config.toml
num_hidden_layers = 8
num_attention_heads = 2
vocab_size = 6437
norm_eps = 1e-06
bias = "all"
parallel_block = false
beta2 = 0.95
weight_decay = 0.067
warmup_steps = 200
schedule = "wsd"
decay_shape = "linear"
batch_tokens = 16384
dataset = "wikipedia_en"
Each number is 128 + 32 x the weight over its row's rms, rounded and kept within 0 to 255. Layers, rows and columns count from 0. The size above them is the row's rms in percent of the matrix's.

# layer 2 MLP up, 512x128, rms 0.146, rows 386-412, columns 0-127
size [108  95 100  92  98  96  93  93  69 105 101 116 101 103  91  91 109  97 111  91  92 111  94 109 113  99 105]
[[142 100 140 120 100 155 150 116 102 187 104 101 104 116 134  58  77 145 117 113 123 116 156  97 154  98 128 176 136  96 110 154 114  82 178 143 133  45 124 127 146 129  89 174 156 128  92 132  68 184 134 197  90 128 160 110 188 102 127  81 138  89 139 123 170  98 140 180 131  92 132 193 151 144 124 108  93  82  74 128  85 150 113 139 144  93  80 119 147 162 135 110 137 184  54 130 112 132 170 120 113 103 159 117 145 138 138 155 181 138  68 148 124 123 118 171 187 141 144 171 171 115 104 107 163  99  72 165]
 [108 178 103 120 138  93  96 105  66 145 122 173 139 159 173 115 109 100 158 144 109  37  66  88 121  82 168 109 116 141 140 142 164 158 178 116 150 119 148 118 141 125 115 108  82  87 115  93 100 102 100 100 152 161 140  85 125 156 167 108 126 113 162 113 102 109 134 140 173 130 173 208 175 132 121 131 132 120 112 145  77 152  99 166 150 132 149 123 163 120 163 140 110 100 127  64 165 177  94 115 118 105 150 102 148 155 123 118 133 110 251 110 131  77 131 128 178 131  28 107 141 164 147 128 147 114 139 120]
 [ 95 126 171 131  49 142 126 152 132 159 151 134  81 124  73  92 117 138  99 140  82 146 116 120  80  79 165 140 104  99  74 122  83 101 118 137 121  94 118 137 140 103  93 149 125 167  96 142 110  92 170 137 117 128 113  89 135 107 111 149 139 119 145 140 152 132  80 145 217  91 171 100 152 138 143 143  79 154 162  89 173  72 129 124 108 130 135 196 146 158 192  99 154 111 130  92 118 135 180 120 137 142 163 118 150  48 111 107 154 156 126  99 127 164 134 100  53 126  58  82 174 101 183  87 106 120  75 155]
 [132  33 124 136 149 149 135 142 140 103 115 114 120  85 108 173 128 156 152 131 105  89 104 177 136 113 148  72 148 206 142 108 157 132 132 139 140 107 106 134 115 163 111 150  91 125 133 122 101 171 122 153 124 166 116 145  96 142 154  96 153  93 160 125  77  55 139 127  86  70  99 143 118  98 177 133 128 144 167  78 153 149 100  98 164 143 126  87 129  86 114 110 137  79 160 187 100 155 117  83 154 156 138 186 145 128 138 122  79 115 125  39  73 145 107 147  61 185  97  83 146 135 168 132 143  99 170 200]
 [144 170 168 153  95 104 118 125  94  86 126  89 106 106  80 105 119  98  63 101 166 162 124 121  79 111 136 156 174 174 154  90  92 172 114 170  82 173 127 124 203 115 143 122 117 136  61 105 129 134 117 125 107 139 206 129 109 130  85 125 107 148 129 149  81 120 100 176 127 143 106 144  82 170 162 175 155 107 157 103 188 119 113 114 163 107 120 116 132 134 153 153 136 127  93  97 122  69 104 157 158 177 139 181 123 121  82 147 104 206 201 154  69  99 108 127 137 179  59 136 167 113 149 134 131 138  97 131]
 [132 172 147  46 150 178 102 164  70 164 131 118  84 165  88 118  73 149 120 111 133 141 167 113 170 102  48 177 124 129 162 184 174 139 135 108 112  77 114 121 147  73  74 137 141 140 179  86 157 157  95 141 162 109 148  95 131  85 146 108 109 184  88 225 130 126 110 163 140 101 138 131 143 142 146  79 103 160 132 109  63  87 145 141 155 137  98 128 127 102 134 116 113 162 105 151 182 152 115 172 156  75 143 164 119 137 140 164 119 131 155  75 164 161 100 136 134 157 103 112 107 117 128 193 139 114  98 105]
 [128  88 116  85 155 120 147 151 161 176  72 145 122 124 158  99 122 120  90  76 157 156 150 145 127 121 206 165 141 145 127 108 128  76 152 137 128 123 135 125 138 194 120 125 115 109 124 100 127 134 147 120 174 111 190 104 122  85 107 106 101 137  96 161 174  61 201  76  83 152  95  96 139  74 119 157 128 153 173 180 140 144  97 118 112 166 171 115 148 143  89  84 222 152 174 106 155 145 132 120 106 119 113 106  90 105 120 173 186  88  79  77 141 163 112 105 189 142 129 168 125 141 121 105 132 132  84  73]
 [136  87  95 132 103 236 153 132 149 146  87 130  93 113 204 120  93 116 148 109 114  78 155  75 139 126 116 151 153  90 129 191 171 165 121  96 129 141  86 103 126 142 151 103 165 128 140 175 132  64 101  96  90 105 112 162 149 116 172 119 129  60 120 166 134 154 127  90 186 136  74 132 128 110 179 157 143 137 121  70 116 169  94 150  73 105 128 119 127 129 124 119 139  85 113 128 166 137 165 142 101 124 137 170 108  72 152 175 130 150 123 172 122 154 112 117  89 184 175 102 134  61 164 103  75 124 119 176]
 [151  96 130 112 132 115 103 119 157 161 176 115  96 141 202 105 115 136 178 114 169 141 149 149  85 118 173 132 113 109 180 156 155 109  89 133 102 100 127  86 109  65 137 155 167 113 143 142 101 112 177 165 183 120 130 168 147  75 168 150 146 142 126  81 183 140 125 166 144 163 145  95  89 136 105 173 164 143 105 193 110 140 125 165 109 157 122 122 121  75 107 119 125 146  69 169  63 145  74 106 105 175  96 125 186 133 133 123 152 145 126 148 130 119 125 153 111  33 150 104 106  59 169 155 142 168 194  94]
 [133 113 175  40 128 127 126 138 123 162 161 156 127 149 143  78 123 127 166  92 158 199 175 168 142 105  51 131 139 151 124 105 143  62 168 141  82 148 128  96 155 152 118 125  81  97 128 103 119 172 116 128 120 159 146 130 122 134 121 100 157  83 148 135 138  86 143 160 112 106 110 105 133 154  72 125 139 145  79  99 158  86  96 163 193 160  68 108 187 119  98 131 139 153 123 151 160 124 164  30 121 150 170 117 124  91 125 123 104 102  70 150 104 145 119 191  82  99  80 183 123 117 174 112 143 152 103 162]
 [127 162 162 146 118 156 202  45 152 125 147  85  92 120 162 116 117 142 106 143 181 145 101 137 162 116 182 164 126 110 178 137 139 132 166 154  94  78 178 134 124  71 110 131 100 107 171 112 121 124 141  92  92 141 124 141  81 127 105 127 108  80  75 158 115  90 155 156 104 114 116 158 149 123  63 131 163 115  75  43 182 162 101 174  98 104 122 143 100  91 123 125 151 143 174 157 195 188 123 166 139 148 127 117 164 116  43 155 118 114 128 150 164  96 127 131  91 163 149  88 131 115 118 159 150 172 130  83]
 [ 84 152 124  74 123 130 168 192 133 128 130 139 134 122 133 117  92 154 144 126 100 140  86 187 135  62  86 142 138 123 137  44 147 181 152 101 183 115  57 135 127  96 109 125 121 113 140 105 151 130  92  85 171 185  58 108 107 123 117  98  78 162 127 159 127 137  95  83 141 139 136 121 154 103 142 169 122 160 137 168 115 117  98 159 154 112  96 125 158 153  97  58  66 135  82 146 183 128 184 149 172 138 130  90  54 111 154 165 103 107 131 108 146  91 139 116 174  93 168  94  93 189 147 123 159 102 142 113]
 [146 114 141 189  80  85  68  89 115 108 187 114 168 102 143 152 121 107 102 105 120 119 198  74 111 115 135 141 132 123 162  58 133 133 124 108 126  96 114 141  89 128  94 115 127 123 198 188 105 147 151  89 109 139  90 158 153 153 130 130 133 183 143 187 109 109 164  65 110 126  76 121 108  94 171 124 127 115 152 118 112 156 167 115 116 144  72 125 182  38 135 122 134 142 111 161  88 140 176 142 138 132 197 152 139 129 123 103 169  71 146 126 125 156 143 153  85  95  70 154 128  63 107 168 146 107  73 125]
 [108 132 112 113  87 122 143  58  65 120 108 163 134  79 135 132 122  83 127 156 135 115 125 161 152 135 102 121 164 165  95  56 115 103  82 122 235 108 148  90 150  46  93 151  84 129 117 119 129 139 182 134 166 110 175 143 183 146 154 136 147 171 134  40 156  93 113  38 112 154 161 149  90  78  93 134 128 159 176 143 106 136 100 101 145 109 147 185 114 104 113 115 143 148  96 100 165 108 157 165 119  88 109  98 131 149 111 127 147 177 101 160 128 121 125 121 127 133 160 121  93 133 149 134 194 138 118 103]
 [101  74 134 109 131 179 184  75  93  92  93 111 109 107 123 130 134 108 123  87 182  99 129  88 103 128 134 146 157  86 117  80  64 180 145 146 145 131  49 169 174 142  93 146 160 121 182 102 135 128 146 163  87 172 177 162 122 190 135 112 139 127 127  96 121 116 156 109 178  77 145 135 112 137 107 169 155 133 157 124 107 167 127 138 168 130 170 192 148 120 149 152 121 118  80  75 151 155  71 143  98 128 172 111 140 142 109 113 133 183 143 177 100 137 199 150 131  82 136 170 122 123 140  40 148 130 116  89]
 [133 137 110 142 105 102  77 152 100 144 158 166 176 135 139 143 118 114 130 187 114  76 135 106 138 130 135  95 161  91 189 133 163  69 119 176  96 119 162  93 128 157 125  80 182 110 171  91  77 137 120 149  88  87 100 140  83 149  62 102 123 147 146 158  88 160  97 155  80  81  78  97 152  50 163 102  83 139 166 132 136 155 137 111 128 116 126  86 119 136 176 105 169 165 115 162 101 104 177 183 139 196  86  94 112 177 160 113 102 115 110 132 118 125 158 140  58 110 114 151 166 161 135 180 117 113 167 129]
 [106 155 115 177  90 104 152 157 125 127 129 150 143 143 163 127 158 104 218 133  90 106 130  92 129 170 121 144 120 153 164  57 101 150 109 122  70 109 107 137 105 155  98 156 122 131 131 161 102 165  83 108 148 116 154 145 149  99 120  75 161 116  83  62 104 189 112 115 138 142 170 162 152  73 109 154 101 145 129 159  50 125 168  96  58 152 137 123 153 198 121 102 131 116 145 160 151 181 106 186 149 114 145 100 101 186  84 137 159 149 168 141 124 108  70 125 112  98 108 115 166 101  49 148 130 122 160 167]
 [ 64 129 105  92 152  97 185 144 152 178  76 181  92 125 109 157  66 151 118 136  85 125 147 162 199  87 119 118 153 107  51 127 158 122 131 161 163 141 171 113 130 154 133  95  49 127 175 161 167 170 111 128  70 116 147  88  99 105 108 174  73  94 131 170 139  79  92 135 131 149 151 178 109 178 116 119 105 148 150 135 121 150 121 167 135 100 167 112 124 155 108 110 154 150 156 115 130 167  99 157 174  97 188  85 117  93 109 120 123 137 120 128 102  76 139 143 146 161 185  75 157 119 176 166 117 144 151 101]
 [112 176 126 101 138  68 128  92 133 123 142 180 123 111 116 103 149 103  86  62 176 159  88 114  83  90 171 146 167 105 118 184 121 115 104 133  82 144 152  96 138 104 121 155 121 158  79 141 122 134 112 146 136 110  90 177 143 101  99  94 163 121 156 133  93 132  89 146  73 163 120 155  85 122 164 132 198 131 111  93 102 160 169 109 151 178  98 112 118  77 116 154 146 117 142  94  99 180 121 126 168 132 105 199  79  93 135 114 138 174 139 193 143  84  83 154 133 164 112  90 106 112 120 180 138 135 123  18]
 [ 88  76 143 150 118 180 190 144 172 102 106  95 142 103 178 143 176 145 185 130 108  82  97 112  97  88 158  82 136 110 110 194 143 173 106 124 152  92  95 107 172 121  82 179 123 157 107 122 156 161 106 144 128 182 103  92 125 126 145 138 159 140 119 103 137 123 184 144 176 116 128 150  81 129 178 127 106 106 106  75  95 123 129 129 137 110 189 130 106  70 101 119 118 126 148 134 176 117 100 100 139  90  77 114  81 169 150  97  95 137 100 187 222 133 107 132 169 143  70 152 133 159 125 159 182 165 102 125]
 [ 96 145 170  82 139 124  62  86 105 122 152 125 126 196  90 119  96  89 125 147 179 180 161 122  93 162 132 117 135 188 151 121 114 149  70 105 167 142  38 110 213 152 176 191 101 145 151 112 111 127 158 169  82 102 126 179  97 143 143 197 119 105 180  93  83 106 128 163 181 122 116 138 139 152 151 109 138 177 164 125 109 126 107 158 153 114  96 115 149 115 130 129 108 171 122 142 211  88 103 139 161 158 136 131 129 122 154 166 144 112 135  88 103 116 137 166 168 118 154 123 109 114 120  65 161 111 109 159]
 [ 75 115  72 132  74  85 166 175  85 190  87 144 145 123  59 156  95 155 117 117  86  67  78 176 170 126 126 133 108 167 182  91 106 122  93 111 140 129 129 114  67 105 137 105 109 120  81 108 144 129 135 118 148 125 189 168 176 167 117 150  53 122 185 190 116 155  90 134 114 100 131 169 113 147  77 144 177 137  99 147  75 122 120 117 127 102 127  97 152  97 121  99 144 145 129 149 144  88 170 128  71 124 190  51 101  95 108 112 111 159 140 152 135 164 164 109 127 131 147  95 160 124 134 118 146  97 112 105]
 [101  87 142 143 107 144 144 117 131 188  80 179  87 135 175 115 156 156  83 176  99 122 108  83 166 166 114  97 152 121 108 136 133 143  70 127 195 124 131 132  64  97 138  96 135 199  96 177 176  70 108 120 128 103 122 134 162  93 150 107 120 172 118 147 139 145  78 101 141  74 152 147 154  99 167 108 134 105 109 116 116 101 103 109 145 177 106 151 143 174 166 134 116 108  71 116 128 147 136  81 167 102 135  76 151  88 118 121 117 149 143 142  86 198 214 127  80 174 102  89 129  62 152 161 118 149 148 164]
 [ 84 122 152 102 107 131 161 130 136 143 192 127 147  72 133 101  78 107  89 137 166 144 128 198 138  61 161 111 100 119 138  58  77  73 117 130 135 105 105 131  82 159 158 127 118 114 165 163 138 170 169 181 166 159 103 154 121 119 158 122 107 114 114  64 118 103 142 141  93 151 139 124 143 133 109 137 169 125  59 119 114 146 183  83  61 148 169 124 137 129  99 129 116 135 138 143  74 144 142 180  99 119  97 122 132 124 199 130 147 107  58 159 180 139 119 141  49 105 191  66 115 141 169  97 113 147 147 135]
 [141 132 144 137  96 151 171  58 122 103  92 141  99  89 142 104 119 173 169 137 135 103 125 153 118 145 112 103 133 136 134  97 139  95  63 159 154  81 149 123  70  90 156 103 142 184 147 113 179 118 175  97 101 109 158 109 138 156 146 144  66 161 197 190 167 139  79 125 119 126  93 200 116 142 117 126 128 107  93 146 125 173  72 122 173 124 109 158 108  96 130 152 161 111 141  91  93 129 125 123 108 148 176 122  98 128 163  68  69 183 159 158  95  72 173 144 122 166 112  69  90 105 194 135 170 113  90 127]
 [134 189 122 123  92 134 146  95 138 100 106 115 119 137 139 128  94 103 117 146  62 165 160 129 170 165 133 111  93 136 136  96  78 141  94 142 152 148 123 139 120 119 138 112 122 138 131 151 164 118 127 133 114  98 104 151 204 137  98 155 183 103 153  34  98  76 180  83 170 120 148 140 113 111 210 128 111 161 155 137 123 154 136  98 148 102  97 138 118  89 118  39 124 179 136 199 146 149 113 166 121 129 110 110 129 155 103 116 149 165 150 156 201 133 114  78  69 132 183 141  40 102  80 156 142 116 131  92]
 [130 151 176 177 103 102 129 127  63  64 142 116  77 102 119  95 135 139 164  82 164 125 131  95 150 110 116 136 139 174 120 133 160 137 126 171 122 141 161 171  54 151 141 121 109 138 184 122  97  41 104 122 100 137 128 107  95  35 115 109 131 102  83 133 134 136 125 160 126 107  73 145 148  75 106 163 136 154 123 123 141 134  71 137 108 109 132 131 111  94 151 121 134  85 132 141  93 133 120  94 181 138 123 165 144 180 107 186 143 130 142  94 101 179  93  94  82 159  76 128  88 167  95 220 181  98 109 141]]
# layer 2 MLP down (transposed), 512x128, rms 0.107, rows 386-412, columns 0-127
size [ 98  79  92  95  94  80  83 105  93  83  98  94 104 110  95  82 100  95 110  88  90 104  97  89 110  98 105]
[[152 153 162 115 118 180 120 118 120 111 116 125 189 137 132 144 124 166 129 137  69 102 144 142  81 114  87 152 113 104 153 140 133 153 159 136 173 140 139 128 136 128 136 145  80 196  75 154 136 119 166  99  98  92 133  86 104 156 175 170 139 153 122 130 139 125 104 160 135 109 145 128 196 211  54 120  75 114 136 144  87 167 145  26  60 118 153 115 123 168 119 117 150 137 132 147 142 112 175  53 152 122 116 149  74 113 163 161 109 107 111 185 119 166  87  99 158 143 160  52  83 147 126 107 101 153 125  98]
 [127  97 151 141 122 181 100 167 129 101  87 131 159 102 130  89 116 133 189 191 128 131 112 113  90 119  99 167 108 115 151 106 138 140  76 143 115 168 127 139  86  58 150 132  82 129 146 122 102 115 166 181  84 113 142 158 136 164 127 169 128 147 170 112 103 176 175  73 184 117  83 137 148 147 135 152 132 157 129 141 134 114 154  77 118  87 111 156 130  81  41 136 126 149 128 138 106  92 147 128 196 160  84 179  82 143 193 139 135  99 143  89 128 141 183 141 123 163 118 130 127 152 134 156  10  98 146  98]
 [110  52 162 161 143 148 122 130 134 116 109  85 110 142 122 147  95 101  83 106 117 110 123  76  98 129  59 179 141 102 127 141 121 113 107 136 119  91  84 140 119 142  92 137 208  85 130 145 146 139 148 150 101 168 115 103 138 131 137 119 123  83  78 134 223 137 119  64 122 161 120  68 137  71 100 134  89 148 118 172 104 111 112 112 156 113 152 147 131 138 144 131  42 140 114  86  66  86  88 119 132 158 164 137 145  98  88 131 241 185 141  79 163 122 146 115 111  80 157 119 106 133 133 136 116 147  98 125]
 [132  54  86 162  81  86 115 135 124 178  73 156 121  84  90 151 101 125 129 151 119  98 154 174  98  92 167 154 128  69 139 148 126 149 100 107 104 172 156 107 140  74 139 168 136  79 127 117 141 126 122 107 117 131 104 165 156 151  80 158 180 143 132 162 191 170 106 136 115 193 104  99 154 163  44 103 115  92 130 153 100  92 145 143 111 155  94 112 162 157 131 166 119 190 140  78  92 121  98 156 143 121 180 138 117  89 162 168 188 131 147  83 154 110 109 100 104 124 181 110 121  85 100 143 208 121 113 129]
 [197 186 138 133 136 174 157 120 192 128 140 146 113 146 166 115 113 160 114 145 156 138 170  99 103 126 123 140 112 118 107 180  67 134 108 129  99 157 156 157 135 142 159  77 132 100 127 148 148 119 154 125  95 152 123 124 136 136  83  89 113  99  95 137 135 107 172  63 144  66 173  87  69  98 133 114  99 147  95 141 129 114 153 102 109  77 155 152 125  90  91  85 101  75  14 183 151 147 102 144 134 167 145  87 117 138 138 135 117 151 110 110 159 131 156 121 110 101 179 137 107 186 111 166 215  94 105  71]
 [180 163  79 115 122 152 103  99 137 114 181 143 155 134 147  99 115 140 114 183 101 100 141 175  66 137 189  39 173 104 116  84 183 176 136 165 110 135 121  95  97 129  90 185 131 121 113 120 152  88  72 145  98 105 112 158 205 131 139 167 123 159 127  21 166 115 152 151 129 140 158 127 134 145 158 113 130 148  62 119 101 110 141 128  59 122 132 165 107  87 159 119 100 118 168 167 130 157 179 123 118  63 100 168 168 133 142 152 127 126 130 102 143 120  79 148 104 149 141 123 105 164 124 156 140  80 121 126]
 [ 50 157 146 155  97 147 158 121  64 125 151 108 116  80 131 145  74 197 164 131 116 126 129  89 133 196 159 139  77 194  72 153 183  93 151 112 136 112 147 137  76 139 135 124 120 109 145 113 127 152 104 144  43 155 123 120  93 109  75 107 126 184 163 103  73 114 119 133 142  90 152 137 113  63 163 127  90 119 116 151 182 136 128 129 168 102  76 153  89 124 140 145  78  88  96 102  93 150  93 142  91 102 122  64 117 119 148 119 102 137 158  96 100 153  70 137  97 144 109 139  99 174 171 143 164 135 163 103]
 [ 98 137 145 125 149 108 153 147  87 102 151 162  73 105  90 141 113 119 142 116 113 114 119 145  77 134 127 100  79  45  91  90 174 152 103 160  99 196  99 143 142 156 110 137 107 151  37 114 143 157  65 122 107 100 122 151 113 153 135 129 169 131  74 102 128 112  97 108  65 162  68 134 119 136 152 137  99 148 134 143 173 123 115 140 137  89 167 180 136 160 186 102 128 125 143 149 133 108 162 150 117  94 136 147 114 130  73 148  54 178 167 159 176 108 142 163 183 162 175 162 118 170 156 126  78 157  96  68]
 [ 85 130 110 127  99 135 138 196 135 129  91  91  53  84 148  95 106  71  96 119 160  92  86 132 145  91 157 111  95 120 146 126 120  45 180 146 151 111  96 136 133  89 157 115 112  80 159 107 166 122 134 173  76 148  71  85 190 150 106  80 163 164 177 123  88 106 111 123 126 135 158 119  57 110 127 117 153 139  89 135  74  85 106 132 146 127 150 112 104  84 108 168 130 111  81  97 124 153  95 167 128 141 167 117 188 134  97 115 136 168  96  55 115 117 141  98 125 128 153  73 140 136 137 154  88 158 184 157]
 [ 81 111 131 124 143 168  85 208  76 122 124 143 117 126 139 126 140 105 157  93 201 119 159 109 129 170 135 151 141 154 215 105 148  93 165 173 147 161 103 119 113  99 136 173 135 127 116  82 104  63 163 130 134 100 117 137 123 125 141 156 169 108  96 149  87 117 150 116 195 136 125 174 134 128 132 125 160 196  75 121 125 110  98 131  91 215 138 108 127 129 103 158 165 156 101 125 158 107 192 108 166 159 159 177  91  80 133 155 107 197 123  89 100 101 139 107 156 179 132  73 111 106 115 166  75 101 109 111]
 [150 135 137 109  83 115  98  87 127 132  81 127  66 105 173 135 117 161  71 109 165 155 130 149 151 163 103 102  94 147 155 136 184  94 214 140 121  74 145 113 107 178 149 154 168 177 113 125 116 148 122 141 109 136  66 135 134 125 116 131 123 104 170 109  86 117 149 187 124 129 155 113 152  81  75 179 103 115  86  79  94  73 170 139  98  99 140 224 130 158 154 129 145 127 123 151 178 212  99 146 140 110  84 116 105 135 126  90 174 128 128 182 149 142 184 113 122 122 124 179 168 110 126 149 159 108 160  96]
 [169 187 145 114 181 200 171  97  90  95 159 140 119 159 158 147 104 138 138 151  72 172  95 145 192  72 119 106 162 105 162 120 128 115 138 121 124  90 161 110 149 106 188 112  97  83 135  84 126 138 111 122 148 157 103 120 137 131 110 174  90 133 201 153 179 114 139 117 153 132 113  92 129 146 158 157 102 129 111 201 137 161 119  92 145 142 155 151  97 149  19 102 152 156  80  94 141  95 153 127  64 120 132 150 138  67 121 107 113 106 165 157 217 106 100 149 108 106 100 126 141  93 120 133 164 120 114 141]
 [180  57 106 147 206 181 113 100 129 164 114 108 165  87 153 138  91 160 137 163 104 122 181 128 193 122  76  91 117 158  76 134 125 132 116 118 150  70  84 150  88 157 119 108 134 156 134 134 127 116 129 161 160 203 131 157 138  70 109  90 110 138 130 133 137  99 156 113 125 154 162  77 149 145  66 176  73 106 147 167 135 183 171 102 165 142 113  88 168  64 129 148 187 113 129 123  90 111 164  78 143 128 146 127 133 140 151 132  76 107 164 101 158 121  86 120  99  74 135 132 127 116  92 161 110  87 171 108]
 [174 102  90 150 167  60 160 151 103 125 185 104 127 107 121 119 117 168  74 109  38 144 147 159 112 144 153  90 146 128  57 105 134 104 165 134 162  93 141  84 113  99 129 146 102 165 143 150 128 107  91  86  85 134 128 136 144 182 153  91 164 127 105 100 160 120 119 163 109 194 118 122 210 133 132 127 127 147 154 107  83 108 153 173 109  47 172 146 210 159 125 159 109 167 146 110 131 162 189 143 104 151 105 161 100 119  83 177 137 121 108 137 103  72 131  94 123 110 138 160 136 113  76 118 136  85 101 112]
 [147 175 126  98 160 103  86 115 150 168  60 100 127 104 120 140 127  99 195 111 122 179 135 169 147  72  94  61  93 130 115 157  84 142 155 108 156 119 125 117 133 135  94 161  51 126 114  97 146  95 144 152 190 138 128 125 155 140 132 137  49 141 102 166 147 113  92 105 149 206 164 131 105 185 149 117 157 104 106 127 114 137  99 127 157 123 176 109  98 118  95 145 109 179 149 145 128 130 129  36 109 117 116 147  89 104 125 172 162 113 162 100 135 124  72 103 154 179  73  94 144 111 115 125 107  37 124 148]
 [166 107  91 113 162 101 136 195 179 162  50 168 135 139  85 118 115 165 143 122 212 142 136 146 123 150 125 101  92 180 143 136 112  97 140 140 163 118 140 150 102 153 168 137 109 134 126  90 118 103 143  84 119 146 107 123 162 114 121 125 104 167 131 141 120 135 137 132 166 143  73  44  83 102 101 113 164 146 137 122 165 117  81  86 101 109 126 174 142 103  79 212 180 114  98 147 116 135 151 159 155 129 194 176 167  38 143 115 187 160 173  92 138 126  87  92 161 118 145 128 137  97 115 153 127 178 114 113]
 [140  94 154 130  48 154  96 144 142  45 131 113 144 132 140 136 167 146 155  81  91 115  84 115  61 138 104 100 135 114 172 175 155 129 104  96 107 129 111  60  56 147  82 141 196  99 110 177 130 145 130 141 106  90 162 132 171 131 120  84 108 166 135 114 111  78  81 106 181  76 152 116 122  80 146 212 156 139 172 125 141 101 130 118  75  89 149 110  54 153 158 154  92 103 124 106 174 131  95 167 143  80 130  91 129 134 139 162 108 140 174 146 130 119 139 152 130 148 118 132 123  76 152 113 148 151  99 157]
 [145 111 150 148 147 149  95 120 105 147 122 140 127  75 208 166 143 171 151  76 163 148 162 132  91 151  98 132 127 125 113 136  89 171  93  89 154 190  93  79 100  92 105 163 145 149  68 129 108 116  82  92  91  65 113 111 118 158 114 124 112 103 110  99 109 123 131  90 224 129  95 127 148 118 177  91 136  79 124  79 143 132 123 143 111  98  70 151 157 119 109 120 130 121 122 133 135 159 142 214 123 148 104 152 143 153  92  82 102 141 155  31 107 124  98 111 104 151 111 134 110 156  94 168 118 109 134 217]
 [135 128 168 148 102  75 104 126 119  69 193 113 104 154 103  95 156 132 146 177  83 118 144 111  74 108 118 110 184 168 111  92  28 172 152 186 132 141 156 134 154 161  83 158 135 153 127 212 103 124 187  79 131 117 141 133 138 112 133  90  84 158 131 130 129 145  83 132 177 151  45 132 157 122 167 167 143  55 114 113 102 152 173  89 170  62 142 123 122 140 124  80 148 137 141 134 114  55 167 118 110 147 156 135 138 107 140 106 156 155 144 175 163 102  94 149 129 100 119 130  97 112 125 148 150 108 122 126]
 [141  74 111 143 158 142 100 170  98 180 152 139  94 157 156 106 172 168 125 158  99 142 116  79 180 164 143 144 101 171 129 113 171 144 176 167 121 152  93 117  50  94 126  75  94 159 124 212 116  95 117 132 143  93 147 131 168  99 104 108 177 159 135 185 179 126 162 156  98 134 108 143 111  93  96 166 149 178  87 120  83 157 162 108 168 179  63 131 201 143 136 126 123 175 111 140  76 116 133 152 109 120 135 163 151 127 189 137  81 151 116 160 106  89 168  75 148 113  96 128 138 121 145 107 173 134 144 115]
 [135  83  90  82 153 132 143 136 123 137 125  90 113 129 155 141 109 149 171  48  74  89 111 173 144 161 119 134  81 106  77 135 137 127 152  88 113 169  80 139  82 142 127  90 155 106  91 148 170 108  69  91 142 136  98 139  92 142 142  81  80 110  98  90 126 120 142 114  85 108  85 106 119 115 114 149 167  98 138 132 119 146  98  53 106 147 175 154 137 102 112 111 107 169 176 132  71 146 114 100 141 190 146 163 203 128 112 145 135  94  67 115 172 153 119 118 164 104 176 186 156 162 126 154  61 107 176  82]
 [102 117 137 147 111 133 103 144 135 153 112 127 121 100 143 128 154 130 130  68 112 110  83 142 165 108 142  99  90 159 154 177 122  82 114 142 164 122 127 219 130  84  99 124 124  97 141 219 153 173 177 107 173  98 102 122 149 133  96 100 112 186 154  84  77 119 141 132 108  76  94  73 172  99 187 185 107 105 127 151  80 143 154 107 150 156 107 174 120  99 127 116 104 149  95 137 136 181 165 128 171 144 175 140 116 159 172  86 165 122 139 193 176 139 172  69 119 137 120 134  86 114 180 178 120  87 152 145]
 [102 144 147 117 187 148 129  70 140  75 129 146 124 155  63 113  80 130 109 113 111  99  70  77 132 110  86 114 157 162 114 124 121 119 187 128 130 163 126 131 158  97 114 159 118  51 132  94 153 195 238 101 165  91 168 122  72  98 109  81 150 144 110  88 174 151 176 158 161 104  77 106 101 123  92 131 111  88  64 107 181 129 120 158 106 132 125 164  87 127  53 143 125 115 125 117 158 162 109 121 153 103 127 102 137 124 149  78  92 142  71  83 143 143 146 136 150 108 120 126 141 168 159 110 120 123 105 152]
 [140 128 164  96 144 125  74 134 189  92 152 150 150 105 141 201 208 100  77 142 130 182 130 166 106 138 135 102 122 111 163 105  90 164 100  71 158 127 112 159 134 133 149 100 184 141 106 158 125 126  68 156 147 134 121 133  73 110 146 106  64  67 108 111 117 134 117 117  86 105 145 129 111 165 130 127 120 148  47 124 121 182 145 106 184  75 140 182  59  84 113 115 103 103 112 137 139 110 141 187 163  89  95 101 135 174 147 131 151 106 157 107 134 160 183 111 144  90 166 103  90 136  83 149  99  81 146 112]
 [145  95  86 169  69 100 158 131 119 144  89 109 105 134 142 142 108 143 121  86 116 123 195 182 125  91 141 130  90 182 109 136 155 112 200 144 174 112  99 102 123 176 190 147  91 108  87 123 118 171 150  40  97 135 117  95 105 127 134 121  85 146 159 223 157 155  63 122 157 109 112 142 150 149 148 113 133  79 117 127 137 122  81 105 132  97 146 177  99 151 194 101 148 118 132 121 150  89 110 150 138 131 131 138 144  63 135 141 130 132 141 149 100 108 131 148 144 181 122 100 105 118 188 150 207 199 155 120]
 [119 122 152 135 114 179 100 107  97  93 114 142 110 136 173  96  81 118 185 152 134 162 125 170 116  67 141  70 118 159 116 125  70 193  80 139 150 135  85 131  98  73 150 147 110 133 115 136 122 151 176 189  81 114 116 157 166 124 145  69 163 129 110 129 151 113 153 141 203  50  67 143 111 109 159 113 138 137 128 145 103  48 140 181  93 132 123 158 117 125 138 138  75 115 102 166 160 121 117 130 155  97 160 187 140 115 149  90 122 136 122 146  98 118 130  85 152 105 157 130 163 125 166 197 136 133  38 147]
 [109 160 138 191 113 127 151 137 101 145 115 136 154 141 148 169 137 182 122 123 106 123 159 183 119 163 102 177  67 135 123 126 108 170 125  95 143 132  75 109 180 203 133  95 107 160 147 110 189  81 103 111  52 141 125 105 162 137  82 131  99  93 124 118 170 117 110 105 107 187 140 150 151 156  57 160 120 112  99 114 144 129 125 120 129 102 187 118  85  77  92 141 154 119  77 147  75 145 152 122 152 127  51 161 148 154 122 162 207 118 118 109  84 227 143 134 145 110 143  96  83 101 147 138 123 124 122 118]]